{"n_kv_head": 5, "vocab_size": 4096, "activation": "swiglu", "rope_base": 98800.0, "beta2": 0.99, "weight_decay": 0.22, "decay_shape": "linear", "doc_mask": true, "train_tokens": 480100000}
Each number is 500 + 50 x the weight over its row's rms, rounded and kept within 0 to 999. Layers, rows and columns count from 0. Numbers have three digits each. The size before them is the row's rms in percent of the matrix's.

# down: layer 9 MLP down (transposed), 640x320, rms 0.0725, rows 100-219, columns 256-287
# gate: layer 9 MLP gate, 640x320, rms 0.0779, rows 101-220, columns 256-287
# up: layer 9 MLP up, 640x320, rms 0.0795, rows 101-220, columns 256-287
down100 100:462489600509573508502528581435499580430497457439519523490459511515507557492408525569504457549536
gate101 104:536547439387571512504483514446521539533515526428435511439468589485623462575490453589563569485454
up101 108:553596485560476443577507584536505593516501607588441515539449497465509489580453539481516540538524
down101 100:489526482421409483518453505447482536484562461538464584445481486536547534521411475484478598522452
gate102 094:456567471513478480468515427514481489517473504474572465611487554505410528481481651486510493465593
up102 097:468489442523530449565374461515462582528563520495462486459448455533496432456453534437493479562528
down102 099:508489594440386612469580453583551576515482519578491454554536541494486437562434472545504371450442
gate103 091:506508486462558461480512486506543536461497498506539410398489477453438442478474535478426441521578
up103 089:494537511532485508493549471496510462508613480505474543611532538579547556504457512566554552563537
down103 084:502497474501552503456486487443499559432518544478445548451542541522441422450518565541492457435534
gate104 094:481418579464432495505462480524501556530518556483460446447585475431476503429490585498521512560465
up104 092:522459389482529470488486610469508460420412532493536506562513510395444519448486548443467546536547
down104 095:453503528482562543519446439496558498491534542503487569488460550562485468583472489594528337602554
gate105 100:639489479523515475502514496492592578558496524583473527525473570476499521496554575496456471491453
up105 098:542577478488503550547456512520470499493469584525377449461485508494541500533539450492507470487489
down105 098:505554456420510528533462570459411448528496485513541494461576413448447475475483501521595500442530
gate106 101:576484467456468497486468552442442491498500503564455480482517483473639523458550587593544387538504
up106 103:514530446441516508431529507484494477600592474553480513530575470433520415514509520518396480461522
down106 103:475578487436503378423500497526500510522418621409549473525606475453522425572495449463544425521484
gate107 102:392393495531475465462570557532442509399409420467550442405500491480559439486479500494468474544400
up107 107:515498527476565490531499485543467473436419441463500535532522476544527507537485577497401466530492
down107 103:527438571429509479536511534483486398518508442434533511452467534535501611469503514547397506458443
gate108 096:534551526465527483467574520457486425465473557478515507431550463512582442433514531506448459565495
up108 099:494552534479513544492489513484525500452457491550450508524542586526524495501556470566575459430537
down108 102:483500457516554487457540469407557531527432435577450579612597436533504515528515509512403590542440
gate109 093:559420569477467480542506546466542442453487479529469571546491643566501483606547542579489529536512
up109 102:566579413550568610513458540421509488477443542475510559486517535466505498535452508634511372504427
down109 101:541559582493477459513430524495533446400460483531481364476533467413439394457502453500596508461526
gate110 097:438489481511551508665583379526476552471499455499415455454436449451460551468508474486434555439519
up110 094:504489642517508430503517473498536460499537551490526481506556507440569529502484539505426409470574
down110 096:504586499417470559484508566479549459472539443521511468502414493494494435390534497424472501507514
gate111 101:491423529471447512558402471516520421569457412494443412512510517471594453432527496517494585512534
up111 095:457486430492413442450483622443492535508521549429461512504601533464490527608455627460487586424465
down111 099:499457514497420507467512575463480496493430511440522459515552616496553628523490502530457545517504
gate112 101:506452548581556443570427433492494482493564574479486466509513442478484490536447479559440546569607
up112 102:534521443529510475401510539593429472477495497516526402406505424511484418472501475608407558404472
down112 102:460472518368570598388437603479460605440548438523499443418469435484526456497528529494567554498569
gate113 104:456516527542522487523476585439463573559485442564450487467385508530586528538432507458528454568528
up113 101:417473501434519519595389471488526496470512456372467518559387412519492549577401462464463535405460
down113 101:467468406524457456456400485536525526447397418479456623465505553525399450534457518534487527462397
gate114 097:528480501560400498604511495442519463521523447522367550466541517488495478485551446524439506500460
up114 099:489531494515481474477471458396514515470515535538474548413479499464540520410450511450468346537408
down114 099:541484478491548528456520481567475631500430531476595454563399479506471445518529556525485487456363
gate115 104:522556418577436445414488527475476477431483476526502519456564489514466430555460508495553529548442
up115 109:508434444537420544480479434432509565394534553547403458477458457504535497456474505467542527432481
down115 108:479427445522463435491485485545511584551544543486523541479493584394528570592432573487465570489463
gate116 101:573517411600438451392485547416600510473548516538457558376514480472568531522425590470510491467594
up116 101:570534558534502428478573560513472468432538466444501424423594547535454512494484540493549517462434
down116 103:548564495608486458510549606507561510579526527547490520491491470483549523586475588514523474510518
gate117 101:503474489419501504556455465492448476476506515413472519455507506467578425479555471477472581483518
up117 098:528475499492407375372462496509483478511421497463475533482486421548505467507467554546496520400454
down117 104:468471512410578548474537515536469480517445546479428585507452471536527479575494445490472383491507
gate118 100:491493399468430530453490473525503486431608494573443505514476440438579496482505449484530506466487
up118 106:552524456519474646429483557562453414573492442423522579567563510465410384469495451428588393579490
down118 102:533641467517502506487437570479568467478475456518429504467523543503437455482521573543570588487490
gate119 100:502613528538496534504568447430488508372383486493605468502447498506545451498482461519474637577386
up119 099:519431531465452490552549548400530447482543498579511581444479579617545557507519408466463460518536
down119 097:498455490577544408575498516550424505516544502460491521443454487545537511534422527476472449510543
gate120 099:500664535511465565487382463574482511542484473622557485443486533468507521527562520569495488483441
up120 103:473488572567457533505418503526509478532548520453369477509494514472541469514448527438465434583464
down120 103:484484494525591496505548581553504589522510489528536460590440529492620397527550534556518528566504
gate121 098:588498549496411568567430511522501556423483548451545464491552524547490403545395511443475580351473
up121 100:528553606438403473474498514540407494482525461576487459477408438529526559524484463512518453514551
down121 101:617448466477507470495530421459505409475428502509502499587439423586524433497458542467435604606552
gate122 096:481577520443562486476643474488470517467447527482504431519528502531514509487421439508525488546605
up122 092:436570554512505509518460484419455532502547499578453547516439507576454524638526598500554494582448
down122 096:489573500523473435536480495464532569546508508546476567525513496435564518400503478526487415493473
gate123 108:574541537509539563555488554485505494440474548511524509473468600529521390417499455437541502355512
up123 104:433359601569511566475469560485556419455445493536527532480456486514515490545467537550489573462510
down123 107:503462535442487413587516528567460530454583601440525526433513540573557519457517549470481578480514
gate124 102:512421432616404509523532437400556577470511555506385505460481483482451568436511516519519553467434
up124 098:489528488487533528474478560488518548478469522476449492416508402493515504516476461585558428487417
down124 098:455538513464464523489558511592570475595532458518490489419554469455510525598433450510535514465479
gate125 103:564476444455456418414458454466493475435607472492512441486541500568483557538456548473465472562403
up125 104:436436499440525508553499463517392426500522535477569557419488501584566523504467458512504512399506
down125 104:471522485525518405478434502541482522523479533436528463442459475503432476550529477414482500385461
gate126 098:482523549476525429440461585460456504495502558467486482462442550470427430498520497561522545495617
up126 094:427489489486519522500477482520524489583459536532506403463476495425509483526501532477474494503485
down126 088:505540556506538415497635591522486462562458492469475557407476507438540386455464532542538463550367
gate127 103:472550508415446516511400426515581530568452531498442446418480527428398470521598525481480479482495
up127 099:444466453456542520497454551549488619534543535500503485507493563460438517523526469488534582464531
down127 089:413537509559438467481483433452456494514410530500550487567449503455517488524529496489549589462439
gate128 098:422478538617452519492574440503507501550496518503427502438500594585629539426507473410539512547511
up128 103:558474520434449503500563487475490465496480526490399380493493466503475491426572537467561560453539
down128 100:541454501576496446483482492600534513540482560552524538391543576502530498533502531506486452543508
gate129 098:508557551490503542495457573469536497518514579415433500550499465405477516388537469526418583519558
up129 099:514488526567474556464464497529609526429372581549450523532437509565455568519486460501548580521547
down129 098:542541626555499567486530434579464534587531479547455477510526501368536402439449565415404506591492
gate130 098:467518506591565501558540505519467546567499477387475530617572428456437504428519524467497500504415
up130 096:543433443526579455518530492457475437403541609490521526478473518582436551587427481439426477492542
down130 100:542486533522425510438573489409507601557428558466550543497465569412505485472392570473496502503475
gate131 104:451429518496473545463431433470502481458511436514453487441529457565500382468569534565477446526534
up131 104:501529628452478501587505573473474488478488591561465507566513461509490556464531459545532504475517
down131 105:524600557444463506603476478467513524543576501446538490495442490505431501513519553425454442491484
gate132 100:527526542525473495449443545521534543531482413467397484534512505505569495421428526537553560555493
up132 099:526456539427508520584603553508576516513460498506474497578368494470559435488503414535528559615546
down132 105:515492498506557503525564563412452484508506462397447533538499466509512479523469554530442467548552
gate133 099:527496469521401468607459530467430467547553464571446392520485499554530632434494476443544493527478
up133 102:547491417487512515561529498581524431594508473563553426496494609539509596408515571515497466421453
down133 101:447437427449515533564456405470546388548461479535542409478439489501439506448485491516560472424487
gate134 094:515448493493457471544530491482456490538539465404507456515525550459564432447439434522455519569442
up134 095:465507540497506594486513510568573366470526462544533451413509475532467573619497530472467448483542
down134 099:345382462537472511492579490473456470456543448473476476544521472508460486493474494480489442523451
gate135 099:411483522534486484441529421458476440497481495535532541596520538545565536525512477492471536570416
up135 100:480505545578574430493531492477430540477552489553527486585547479388364524591507452448456507540416
down135 103:516487461477472512453481516549510499396502610534574582454462529508526589579474480456527540548419
gate136 101:404513526480540419460454543408452431541497511395440522486516530506462452434400536524521537450445
up136 098:531413532518454530503539486536462562494450507355632559494535591492436473439425480505434519534475
down136 098:510488547544522407418505407547518525563544566505445498494578513492511496518493525506507578487445
gate137 099:457482511537474478543560514446548512475514459451439435487595568496571526447430473463428427455446
up137 095:509478516451592557408508539486566509422480511467546449560427398543541440520561562536370508536545
down137 099:548448548520591529446505492542542544426551483533549370548503532463482507450496516456483491520522
gate138 097:525593607459485464435478477470488571523467487468577508560504505553511474443455457591539533520446
up138 097:438509587597439491480657617529484408484449551520566506510498498541506439560591615428459500517498
down138 100:536507432431423503436425484534542475512597615530531423411535549484540517466491379444388481485484
gate139 094:515434486578518509513496546485509508493500486502475560479582577516539559510470466497525513471466
up139 096:595435514502581464536498496491444545497520460512509443468560505494543465493435515432573460486527
down139 099:548438550485550551511527525454593442575437452543452618458523550486515537506470507505506463544541
gate140 105:560485610419493466380529537387583473537499562553511495465479511433520472591574509444508483451429
up140 101:543490515449481481575435405439487439482555555449517494511445520581497543524515536476509502502503
down140 103:569588441517503506543507520504569535486479487524515439597452456504565473577450513541431466519436
gate141 096:514506521628509396535454549495459443499481582475558477517545606568518471537571483529537474518475
up141 095:573487606524435594436523482490482584436572486540445517435563509418455450467503542411381434571481
down141 095:615484511559470531545538467490653500445486472475492571507553448523507442520578490513494499499520
gate142 097:547458471613485556502490545538482470497464580437527476558516498451543445545498546521552517487525
up142 100:462542510513502450534479561428424464432449460397490526479565462508471352536510449543498506536542
down142 100:558501558540502537538518477462480584456490461422493511503556573462495538505497497558530547435602
gate143 096:471555470455551531531541559536534542484533528508446496462598574485626536475517482457552620530515
up143 100:522512550500520512519545447496490413539542471469516497382569507495493443526430444454466526570511
down143 102:480419491514476477477472462456395496510503465474524525543417491477447501452440502497577586556451
gate144 093:472528511537570457562524439476492557583449480478607466538518550582532403472509480477493562491483
up144 096:533482505551516489501564608471482578550550488412485513503526546398536524478450512477436471497461
down144 099:576533485594543478603542458492476591509472557543462517510573576459498443545515517463547432414526
gate145 104:520484537398482679548428540453546447480411509547432502458480516553620574486462484588459546490538
up145 109:563558453457548555513552534492587575446407420655403496522428553520567621424498418510439463487670
down145 101:488449488507473588521459507454537535473532443513380574539527532412490489500513596441559552438541
gate146 096:501442606469385502507500453469493462373520467588510534458575530531455485484502520511553505464486
up146 094:476504433566490580519491523505338411496513458504564496560517507418545541459515541509495578505486
down146 097:473505619569511612400492502556558584525547479432465533484454418506536444585521455536513445498469
gate147 098:485385502501498589556507472530505491585564479483577537476472483494548540415544518484442521500537
up147 099:493452521439577583553474445516514442458520599539562534495598513545474538492506466485531475478497
down147 099:483599476477485599419385430365472581451429462488453501460495530484454533466443543452473525534495
gate148 101:527422520489476517503435308563489499524452523433458535499392401467496553503544449542476581493447
up148 102:478471561519525557434453479448478413422522375475583503433449481513427543492472486511512455533552
down148 102:456494462516460516490505425513531499438491506495521373372481453483470477547422524501440476557426
gate149 097:452540475489494516505546479548530418525506522487480474485532481586508528474591474458365502541569
up149 096:528525510527512477523542469533478527445478537425450537560600481417542541496455447421422512547476
down149 095:487480500440553564539497540472507495481552648518451462385523551405500465524487454464535559519575
gate150 101:576444547603451547526494551495444573431518546489505623538425528445485435475548432521483554481442
up150 102:602571505546478514532511550491460480532587502537523490502395517628441554402463504395567559497414
down150 102:475463498514547532510548586488534432483508497518430459524487445525480535528450469484512463493471
gate151 103:427522520479510532546449501459507511486520513430516453374594502502549531538393513474437482460525
up151 101:488548554572505468499597542479465522443488508564458462582530468515428478473528496482512482536487
down151 101:498538532523458525482517444516507562503575443429512556530540550562497331449409590492570457591481
gate152 100:542528537544531471583487489476486575504533568484559543508522458541466504582469523514524529544484
up152 102:551462487504452498527471503521475427542392546519560593497485515501509459520571531449515467491517
down152 103:531463521505456507520498519469511628545527518494462503495478519423505510453578478514502562564535
gate153 096:424525468482507465511464439508546529410507469476543365495469485473507477476495437558539507519519
up153 099:454556541514477626564448538511543528452523570497503465556543526463527493582459497436572504436459
down153 102:442560494436460527469476527522437512578540498460525588536560547482465456496431397458475474459488
gate154 100:628504640515444560576501499484541500447513474534571589437456499450490426511550568389477577485494
up154 102:490524464569565557443521514488539549569510518510517488473507427449486528489565498494587457552511
down154 101:475462519514425541473493481563449514539519448362507489511470564546481470519458454482540423435420
gate155 107:563489453515516481543481432530530484535563490564483455494513511558512537419509543519529610552606
up155 103:540570558471551593402452574453453422498513523492470444583557516429425550566460555611415469470438
down155 102:442462440490417502461430497438495487431528448484537526517544613420579521583486635498551437428505
gate156 102:530515578495472368521466450563381509456429599584481524539537483515526479612389498468581465569459
up156 100:453399481515388506499472422469518447479495586482515523461438474422403549414564551511492506530435
down156 101:518543457481498488602530514501487413497463451453605501492505532450420486506541454487609501403451
gate157 105:485420441495435487552599441524530442547519463366537545506505488397541412518454532453487539471493
up157 103:536616544473536512462390488531449472515471439506538521517544619528443532496494476564517408485473
down157 098:613538527502514499524433470521410535504432473505504509491474476533482485537442457536501544481535
gate158 108:521555461497579484436470446436498460528583573416458515501573490493475540423560537463485489507494
up158 102:493540439562500526537456469479481527500582512485417472503514570548457579417602572458450599494501
down158 104:397534514514532573442460523530448563603465572576396511436477498514414613495497433470470571590436
gate159 104:477498512546417622435459532486471542471503542501526482429574503444510496543536593501494540559424
up159 100:503579467507472583609483556461536517439490417487471528461447486453545527468504364535559509361449
down159 103:419506572526565577451409481514440484445522494408542612572544528538501418477530514487572498620569
gate160 098:484392457613491532511682540392530496540424439511435473541524487503447499482468527528496531481558
up160 099:574468551499524522399469543482477580411495453477510526494510532475458531439536508393555589408457
down160 102:505577502423518513488520461566479472519558517560446472498549548534511521441444517497404628520519
gate161 098:466459511515480487505544497422484472433521519435544458451499511543525528478424546568540434469471
up161 101:587529423434514484507491482450615522637485473589522474537423593580526508488482386539396559477466
down161 102:532591445541448509505492451526549462485558504509375526520444564502534429514542459553493449536508
gate162 103:570507518438525550603523533411455513546488459448571550501564418492456480453569552468539602419433
up162 098:538555520405554483553551488468472473471448439441530547528588493449472512449427574529514541491461
down162 099:538572521475561488483516551577472497504580501539531506504518484424500448484406473461537402525484
gate163 098:578459450568411466487494573505368474471573494409589401427452470481447455556572432516553471433492
up163 098:418524496481493427470624539523504518391504490469520488448503580492493483494430555426635511492482
down163 097:509441561427524481538458560555536508481504524511478571508489500560526529464469461551502467374491
gate164 101:552544505622545526591566473488459551445436473445508415519493518484569520593534463560498455538476
up164 098:506510457612539492428495545543472516524496499480445436540629544430466563502541573482549494444472
down164 098:543539527485486509479456486492434516601463450537556482524462438423458585619522486548484525427495
gate165 101:552517539425549557484417527581519545465579439552449484567483504453528546489549624515510372554444
up165 101:530430485557525472526519501467509460499452534492473500473423505521483422464523429499511529454511
down165 102:564458512542464545564467428567456429535523537515479525473514526502481530436389458437612559502521
gate166 099:518531573584557531518534485417519439565452459538468449501456522509482474437489502539524498623521
up166 097:501510504511520515502487460408481499516411521455568546528480497505550542434462462448552530610545
down166 100:445476542642590556516395479493524541518480496434407512502529595510372460493548393475477479465601
gate167 097:590459594478500511467472496535408491507432542561596531435555505497548486536499600476451480462410
up167 102:536545418517470571481573490586470561555501587443484527445446459565450461418509478497547439470479
down167 103:543547499536513563481410524477637548529572406482476536479492556494477488510401450467530482375476
gate168 100:531427500514501572527409404513546501452512515510449505514592549565536583455497554546401529454516
up168 107:550422438559502511584479571514448535473454626431431461589530496479510568450478463475525501604495
down168 110:527456439531490533587438536556393432438547587537525423466539461505543559468535617480479549542553
gate169 100:542416536529540542550483440497447535472496465508415482602531504570579554470438424580545451513511
up169 096:416463541508559563486511500504449600558442500558452460547549577530539541473533467538497457476589
down169 098:500569535382489540535550541444462492553508483547553463452506459524463441553438450511506516493488
gate170 099:501460570588505575463421501535512518521492488583463503508467509476579438592542487498505566519493
up170 098:526437474546515437493582423472527494467450542504476492483508558562399522445496463519416450570519
down170 098:528451456555492487481438481612486580522597444477584502554539498435510540437438484458532583539461
gate171 084:448538523490407467595564541430484527526451526460520421508467566547444493602474497536571500557509
up171 083:576434381501574512434470526479542543488540471467459508531458444522520579513534487531462604559508
down171 082:419508542553510500611571510581480510596530482464538473484525519531567537546425524446575696480452
gate172 098:475525451534529542476532512454527484562461500464499446442443490534439583449433478360367440464476
up172 099:563550472370449478488478490493578540520612487603502499534443513452477474493553557543554533498521
down172 099:487495481484532511452522523481533565537538505578450495509516552502589486441552466505507534499591
gate173 105:449495541578394394486479573458457509468495417426481500530470510551524550544395515455509504449491
up173 100:501552512419413555489521408585576450547483378615500485574506495511487528517562515570452533419484
down173 103:472489500475513474438438475482480411413386460598418443481452466554489503543502509377489538566384
gate174 095:585559513567463480485433454498439530437485570503517495475564522580559478570598493463534454520471
up174 098:466561490404549471471545466531537429411435563583405629474498578505521499499531476492474501516573
down174 099:528438433497429498439485487605463444567406494448436524536484420489491538456581456428439455455453
gate175 096:531592565531482469520535518471516544502541534479477465526606460521528507495486495510504548601579
up175 097:484461461481568486513514491488537589537586513491442551452502399540542548439595459547493407488499
down175 093:435516513520509540525499545525430533459525569512458459465550447424519518424423576472455481434502
gate176 095:512568555502465532494537569408560511495510474401468565402499568566429504488448499439474477522460
up176 092:423472362472507540405492396473475482407447442514529456485503459565444491501502440445490462532482
down176 099:503502518577441515581506555500477440557491569605579448515450529451504469462426566410516548529459
gate177 099:443466471471443509598402400539473441475429441476434516432582497460525448514537497594500533518472
up177 099:547503484565474488482415507431472414491513474497487477309451495406436543489479508439536492472428
down177 097:446556486479517523547507422513488569507489428544466524523520513545555543545594475521526466541506
gate178 101:409455443391475428545538493482498419533493453546488561509490506529502460531460524536416485516567
up178 102:509477482480550573478542452594528453587481489584554571491530496507474480491469544591574495511492
down178 102:578526475563578602495494497537543509470407545486467504510490567489501524516531513434497507546521
gate179 099:519474511547418481587515559456456456627479449520500537473512489515499555566457485541469469577507
up179 099:472520462356547546477513403551528372534497532526538529467459489489573427437535548576481454567426
down179 101:548493469466607472494538555446543490449507452437543435537474517499520536446568482507504495507523
gate180 108:474455487511512485407489416476456441561488501473513486462474511485474433570593442396518496492517
up180 103:517455430503587467464468488498396533526497522459421373459471467480474488577593444553526511481571
down180 098:427527472501488493509516506464426464475550469503509451525482514481558568498525443521558519518603
gate181 102:485550478455459468457544565540495472516472487495494447443508501499584538472469511545474500487533
up181 104:539486612516507495525495482577498446464493443505411470462454340499506541406453479545466494446459
down181 100:570505380486484476463558536533600507489534444537417459456492342448573511548531467487488428571502
gate182 097:492466459459435567528513466460480524478542562551493453493445498423582495490545410515526500468582
up182 097:491421477459457531498476552465535433544483581491469537541489441458583567430465479471467441535540
down182 100:552480509516565462509429533542631443540477495496543412481458437441504434508536377551496518446448
gate183 099:539512404553518575522439497459504541360532515541493524506492514455553518526636461528583569533493
up183 097:496500502491444554488527504518497471497421519514514450535568540423540471509479496451485543461464
down183 104:524544454554476528611454463424471613533556523524535480540546542479549403582582536461506442520602
gate184 100:407459409479488443514409535441501452456422438581490485499467534509525475463464537572482464499553
up184 097:406466504461504470513600529402617469366439521518612452535552498435493488420466493543454528481444
down184 100:545486443527414486551527540517529549516574502511503468534543483499416477455534485513467545483512
gate185 098:500539589474444608620490439457464464432449509488529502466557553563494376487429484429498429469507
up185 103:400582586520495534565452428519487536485463576577495408533544476525455536498403458539482421454457
down185 097:405567536436607482484483456504558452550541433487495460551554465418550498486517444461471495491487
gate186 103:504521482546430565432507480459437513415526598393577505427509518512489555457543535504426438389517
up186 100:470448430424472588436529500597465443511633554495497440613530441599537515511546499525503520520473
down186 099:531516543472493547547648471540523495524485496561396539576481453514570558478511568547560444494538
gate187 103:428564421491405555498397465460461470509466497555502541489510497517521396499506553431541443555471
up187 104:423571514534507431556542491634458566539524520599439505457513563573404574512492401536462482425530
down187 102:502514515547477503470461540502504548558462538583491444514506493523454490509455504528463450488480
gate188 106:463513542474482412600464539439499474510567459452404568509522415515585514480548564616515474466417
up188 102:524629427630468454569430469444424513592518500573538500476537546517428534485468541509470485326530
down188 099:478500619594435466453495442461477458511595463487446535472620503552526564528483439587468427431573
gate189 101:489556554568496515604528461484469526594513448414460472497420461529454444476576493449506478486545
up189 097:494509560536481372488568462465485522594498490477519551422466421527485414434554479436616439441478
down189 090:554466521495478556443455501412517530434557476583487497523505454522546565509561463487477413488369
gate190 098:448562485418465543522549476456439472533506516462544400512523482466493429489484519499539524447504
up190 096:477534516459419513519536536462575538584528581595589490518452576499482533483474513634498583554523
down190 085:491453486510425468501576486442516497473445563521471454431424456492481560460456443455514590522534
gate191 095:452492512540454417489479511423423518516528566528388442459546546539527562424451531430488462518545
up191 101:443456498430466449578493456477441524504559539456457472494520572516518531493485503500488509497416
down191 101:544566507506454544463539445515464497517454422489446503602497476462552572564495464471472453558562
gate192 101:543512463544463463548538525460431540503412519581469594535555466615495487363536514562497503417487
up192 099:571493434482453493471470589522512522538487542661501474515428543544526580451621531424419479521511
down192 098:537421456621556490528431521521496519476480598501498599504517546544426458457598534505487490403492
gate193 101:482502450427392511494482514480468486527526526583491444396465472443483521531475492539453530513537
up193 103:502586600496451539435553459431460503494483551521414518492477550480549512563374511602461568475409
down193 098:499477514495520602471474496550483453534606565567427525502482423415481456432591458561483572628524
gate194 097:446544445454400489542471465522412568488416484483410537489485462513504467510562561523533516444474
up194 098:554493531511528462452562505553480531468565457555404543498475436553512499517426560473553466501524
down194 101:440536519555628487472466427564498424629437503457521438484492582459610466499523460420537533424544
gate195 099:542483369470558450466495467461461465516487551510587493532582459464427579517472460563480564445458
up195 100:478569518547525510589462548539519499488533552461553461472484458545494553515488552454565515520534
down195 098:477482422592553480456571432423441474478502560502453504534491505473505558489556517426518446441499
gate196 099:380461451529558482434477504423390492467516486453579496510436522423532460553496511522483467522460
up196 103:466505502500478502511542477507433458482458492393428428513527474474429446406480404481479532531427
down196 102:486484531557568497459489491526533496517519509496452521471588480549493489423550473540602415548474
gate197 104:508478529505489557343484535500500455546499502518540459441515521478535498518529535525526435595503
up197 104:476531557483516477553429518502471470499447444604517505549498533472557482468612460530477456539509
down197 105:456521473569447453642479430451445448438494526468533527533570492512571453437400575458534601490525
gate198 099:386487469518560468450520532533471426525498492511534453455487574537506430463533516488476544501496
up198 106:512510561467573499446460456406498475484490449548557536456634476526524553450467487611574479540541
down198 101:478573495553388473511473506493488541496505510511547571488493590472521520460542578529500477621476
gate199 094:438456402480524510546635520504496486491479552457542496565493559496627496475466493475488521472539
up199 101:446488461489454608484555481552454519502488566481572539493608558470388488525566504490497456512532
down199 099:574485468478441470531592484451537483540472530548504575476544466546350424506512573461459534397481
gate200 099:507498539588517487540495550482518449457499541506502499533534543453452500527498490484486602589471
up200 097:534426517472477415483450547540494465438530451511563486455429528565514516537512558467546591523450
down200 098:385573519520505478538515504608532509503505538543492453428529555528564573423557517435557640454582
gate201 096:516506496515551490550522483537461518532441523496492505447526452562487434516483518490535306502513
up201 096:539593509496545406479451467554491491483414513537530568630488508478552510526463442484546569488512
down201 101:513510529476600433477526445555532508500438440524551573555501461480404532470556557428480457502447
gate202 099:429634529463533518399516514499473428542531513560526435466519546509445510477458529500527503411478
up202 095:574490507524501388475580468456446412403495516504478451512554509521586538450455439526497504521592
down202 099:531509482510521578434458520484527467460524410476523518563553544537407554444504514493458593514510
gate203 100:527591469472525389525561581527506534493539494424543532453469569511417412479429489466473448554513
up203 094:537561452494506427472507488509524498478579390568517589501490483536427475510485465485519429470534
down203 093:530591555506577559540501477511442596628426574482562493505540425566509484539540470535483404430463
gate204 109:465467460570464490530497557410544548425524505475375479510537491460480567505435591484546428571550
up204 110:479491574539551489550501440507449477459418429511539519522471522526554502468506450612427423503552
down204 106:509419551373565534515476501570448485558409552477484426458528468533381553442569578487443514380584
gate205 104:505477412465496513558525432536501502518535501484466424440512565537551520482545411492517483516531
up205 101:469410481487492485591484460486506516553427546494556450426423542472446454539377395479512518584460
down205 106:507475478444505494424461535453509509610515482436468513425473502575507510481494392484536541470524
gate206 099:527579520505515513515509493542518446432551525466508498489553488554519491504479447523415539562498
up206 099:493392470475379511536611454496459479521435487585474569551494509434529579553506537536521555487468
down206 094:467519521544406547497503462543419586595427499471482423414543418514455557434541425475520470489475
gate207 102:568433461479467452473567566465595489518441426486529532510520519553436466508412485496436571498429
up207 098:637477486467483460490512405546513477536596470492444497462533523482504460508452463600506459563578
down207 100:554457521565582580480496486433443545473536468599442587530488503437499485511348512547543607517465
gate208 099:508475503514479433452468491486475506463402444430426439397502568528518511514536481509541489471493
up208 099:443464447562525534514460514558511565487518484425527481453552491463505455541494514494551478448454
down208 102:466534555512493458425472410459486535647427531497487473498514487528539503472442534504562597560461
gate209 102:529581473530528445477624424522511471582391452520510477469496506521490513571545468541558493490485
up209 103:377464540537422507585550492517423461514434506437523512469504538464549497538444403547512615518509
down209 103:410484535510513590586496530537464557579508614438544562573514446538545550466461457514552553572533
gate210 096:443550530394474491541427516456563528427422497494475509446556478613519550433502469552477533430454
up210 098:528484506581520490411549475481556521470484452563429530530549507624504493424569499530591458489535
down210 099:527541382434419501399517527498554529366509508489532562534519498454486525468479614440565361600500
gate211 107:485502584536495480539558538409446539472537455395537560480398491488642483480556478493409500466468
up211 105:488562457572529459573522468504518433451602529365520536549452558481458472497488471551577585578488
down211 102:488552561573493548432466446562480474439535434546521500592390491506474439523460484562541487540560
gate212 097:491454526531518492468502467512423524449529517482560511411505497470502525512554590457472486494478
up212 103:490505467531472483466529498498547537541534500470479580488472525444476392419515567474524546577495
down212 102:409436443424446573527541524493533572502501442412471403452388495527444549548559453535484559551519
gate213 099:428457496600591490581545478404494579480446598472558549419543431464571533528516498517543523516394
up213 097:475466579490535439497480480516548610440472426538519581511501426511536503522547511405556527534506
down213 100:512558472444419482487552521496483530482445508539511645553538505517519529457510466516456409591448
gate214 099:498477533456453507499567547473418578477533468520568477417482433524475420458486503539496475558529
up214 098:439522522543463559540467467616450520447513504447459420518506520468487584378439460437527370567453
down214 097:465517525545439499449517451634532534507473492601507502474505494509465636577507417487442493567477
gate215 110:583636466523514410490544432525478519593492516400543483442525552508516520550557594542534503450467
up215 108:523576424525464522515519520449554534482518482585556427473507501474412521451549529491598429573561
down215 103:510516484468466500432396456440496565479454512503478489536569465571453420406493516506566460483577
gate216 100:485500505525465510531392507431370451472543584492423515482536596559511511532577432544563451517499
up216 096:467555544484572570532473475502461507451501526545615485540463488447410463547618494466509512402476
down216 096:588492497505545533494536562542584474481529543524518498502484479457509524479508496451510400501447
gate217 103:481505498448530550504456455565509458604528458527447498421466473499540393534544570488574438566480
up217 104:461488533509510462551513549503510529499651477509482527463448480489394539563538516527560427503552
down217 101:406408510520488486496520587545489434466477431467499599436506543514453561480519491517566543526469
gate218 127:438455548480583525483501458501513503511508441520530438492473488521416440524525461586508537596546
up218 084:424521530515446458422648508537468436474513476576512428538426533465514494512386534551488528590524
down218 110:525458467527433555556459463463522544521463510419528551509456473466535539484590509452528369409471
gate219 098:517461588507472560504424581457509506488397490477533544521508522483524453515482479540451480484557
up219 101:425467476516526535442481504489397548611525620538476479463545564519534400476456437519438493439578
down219 099:449485514483515507486477407485514543477596507578440490556591498531461461519493510558455395367572
gate220 100:541489535483432473479480462550544531506401481499472498404507460500475460576493541551477534555384
up220 100:463468436540433502490481534532558503593560473442476418474511502488515485503475528436482457581553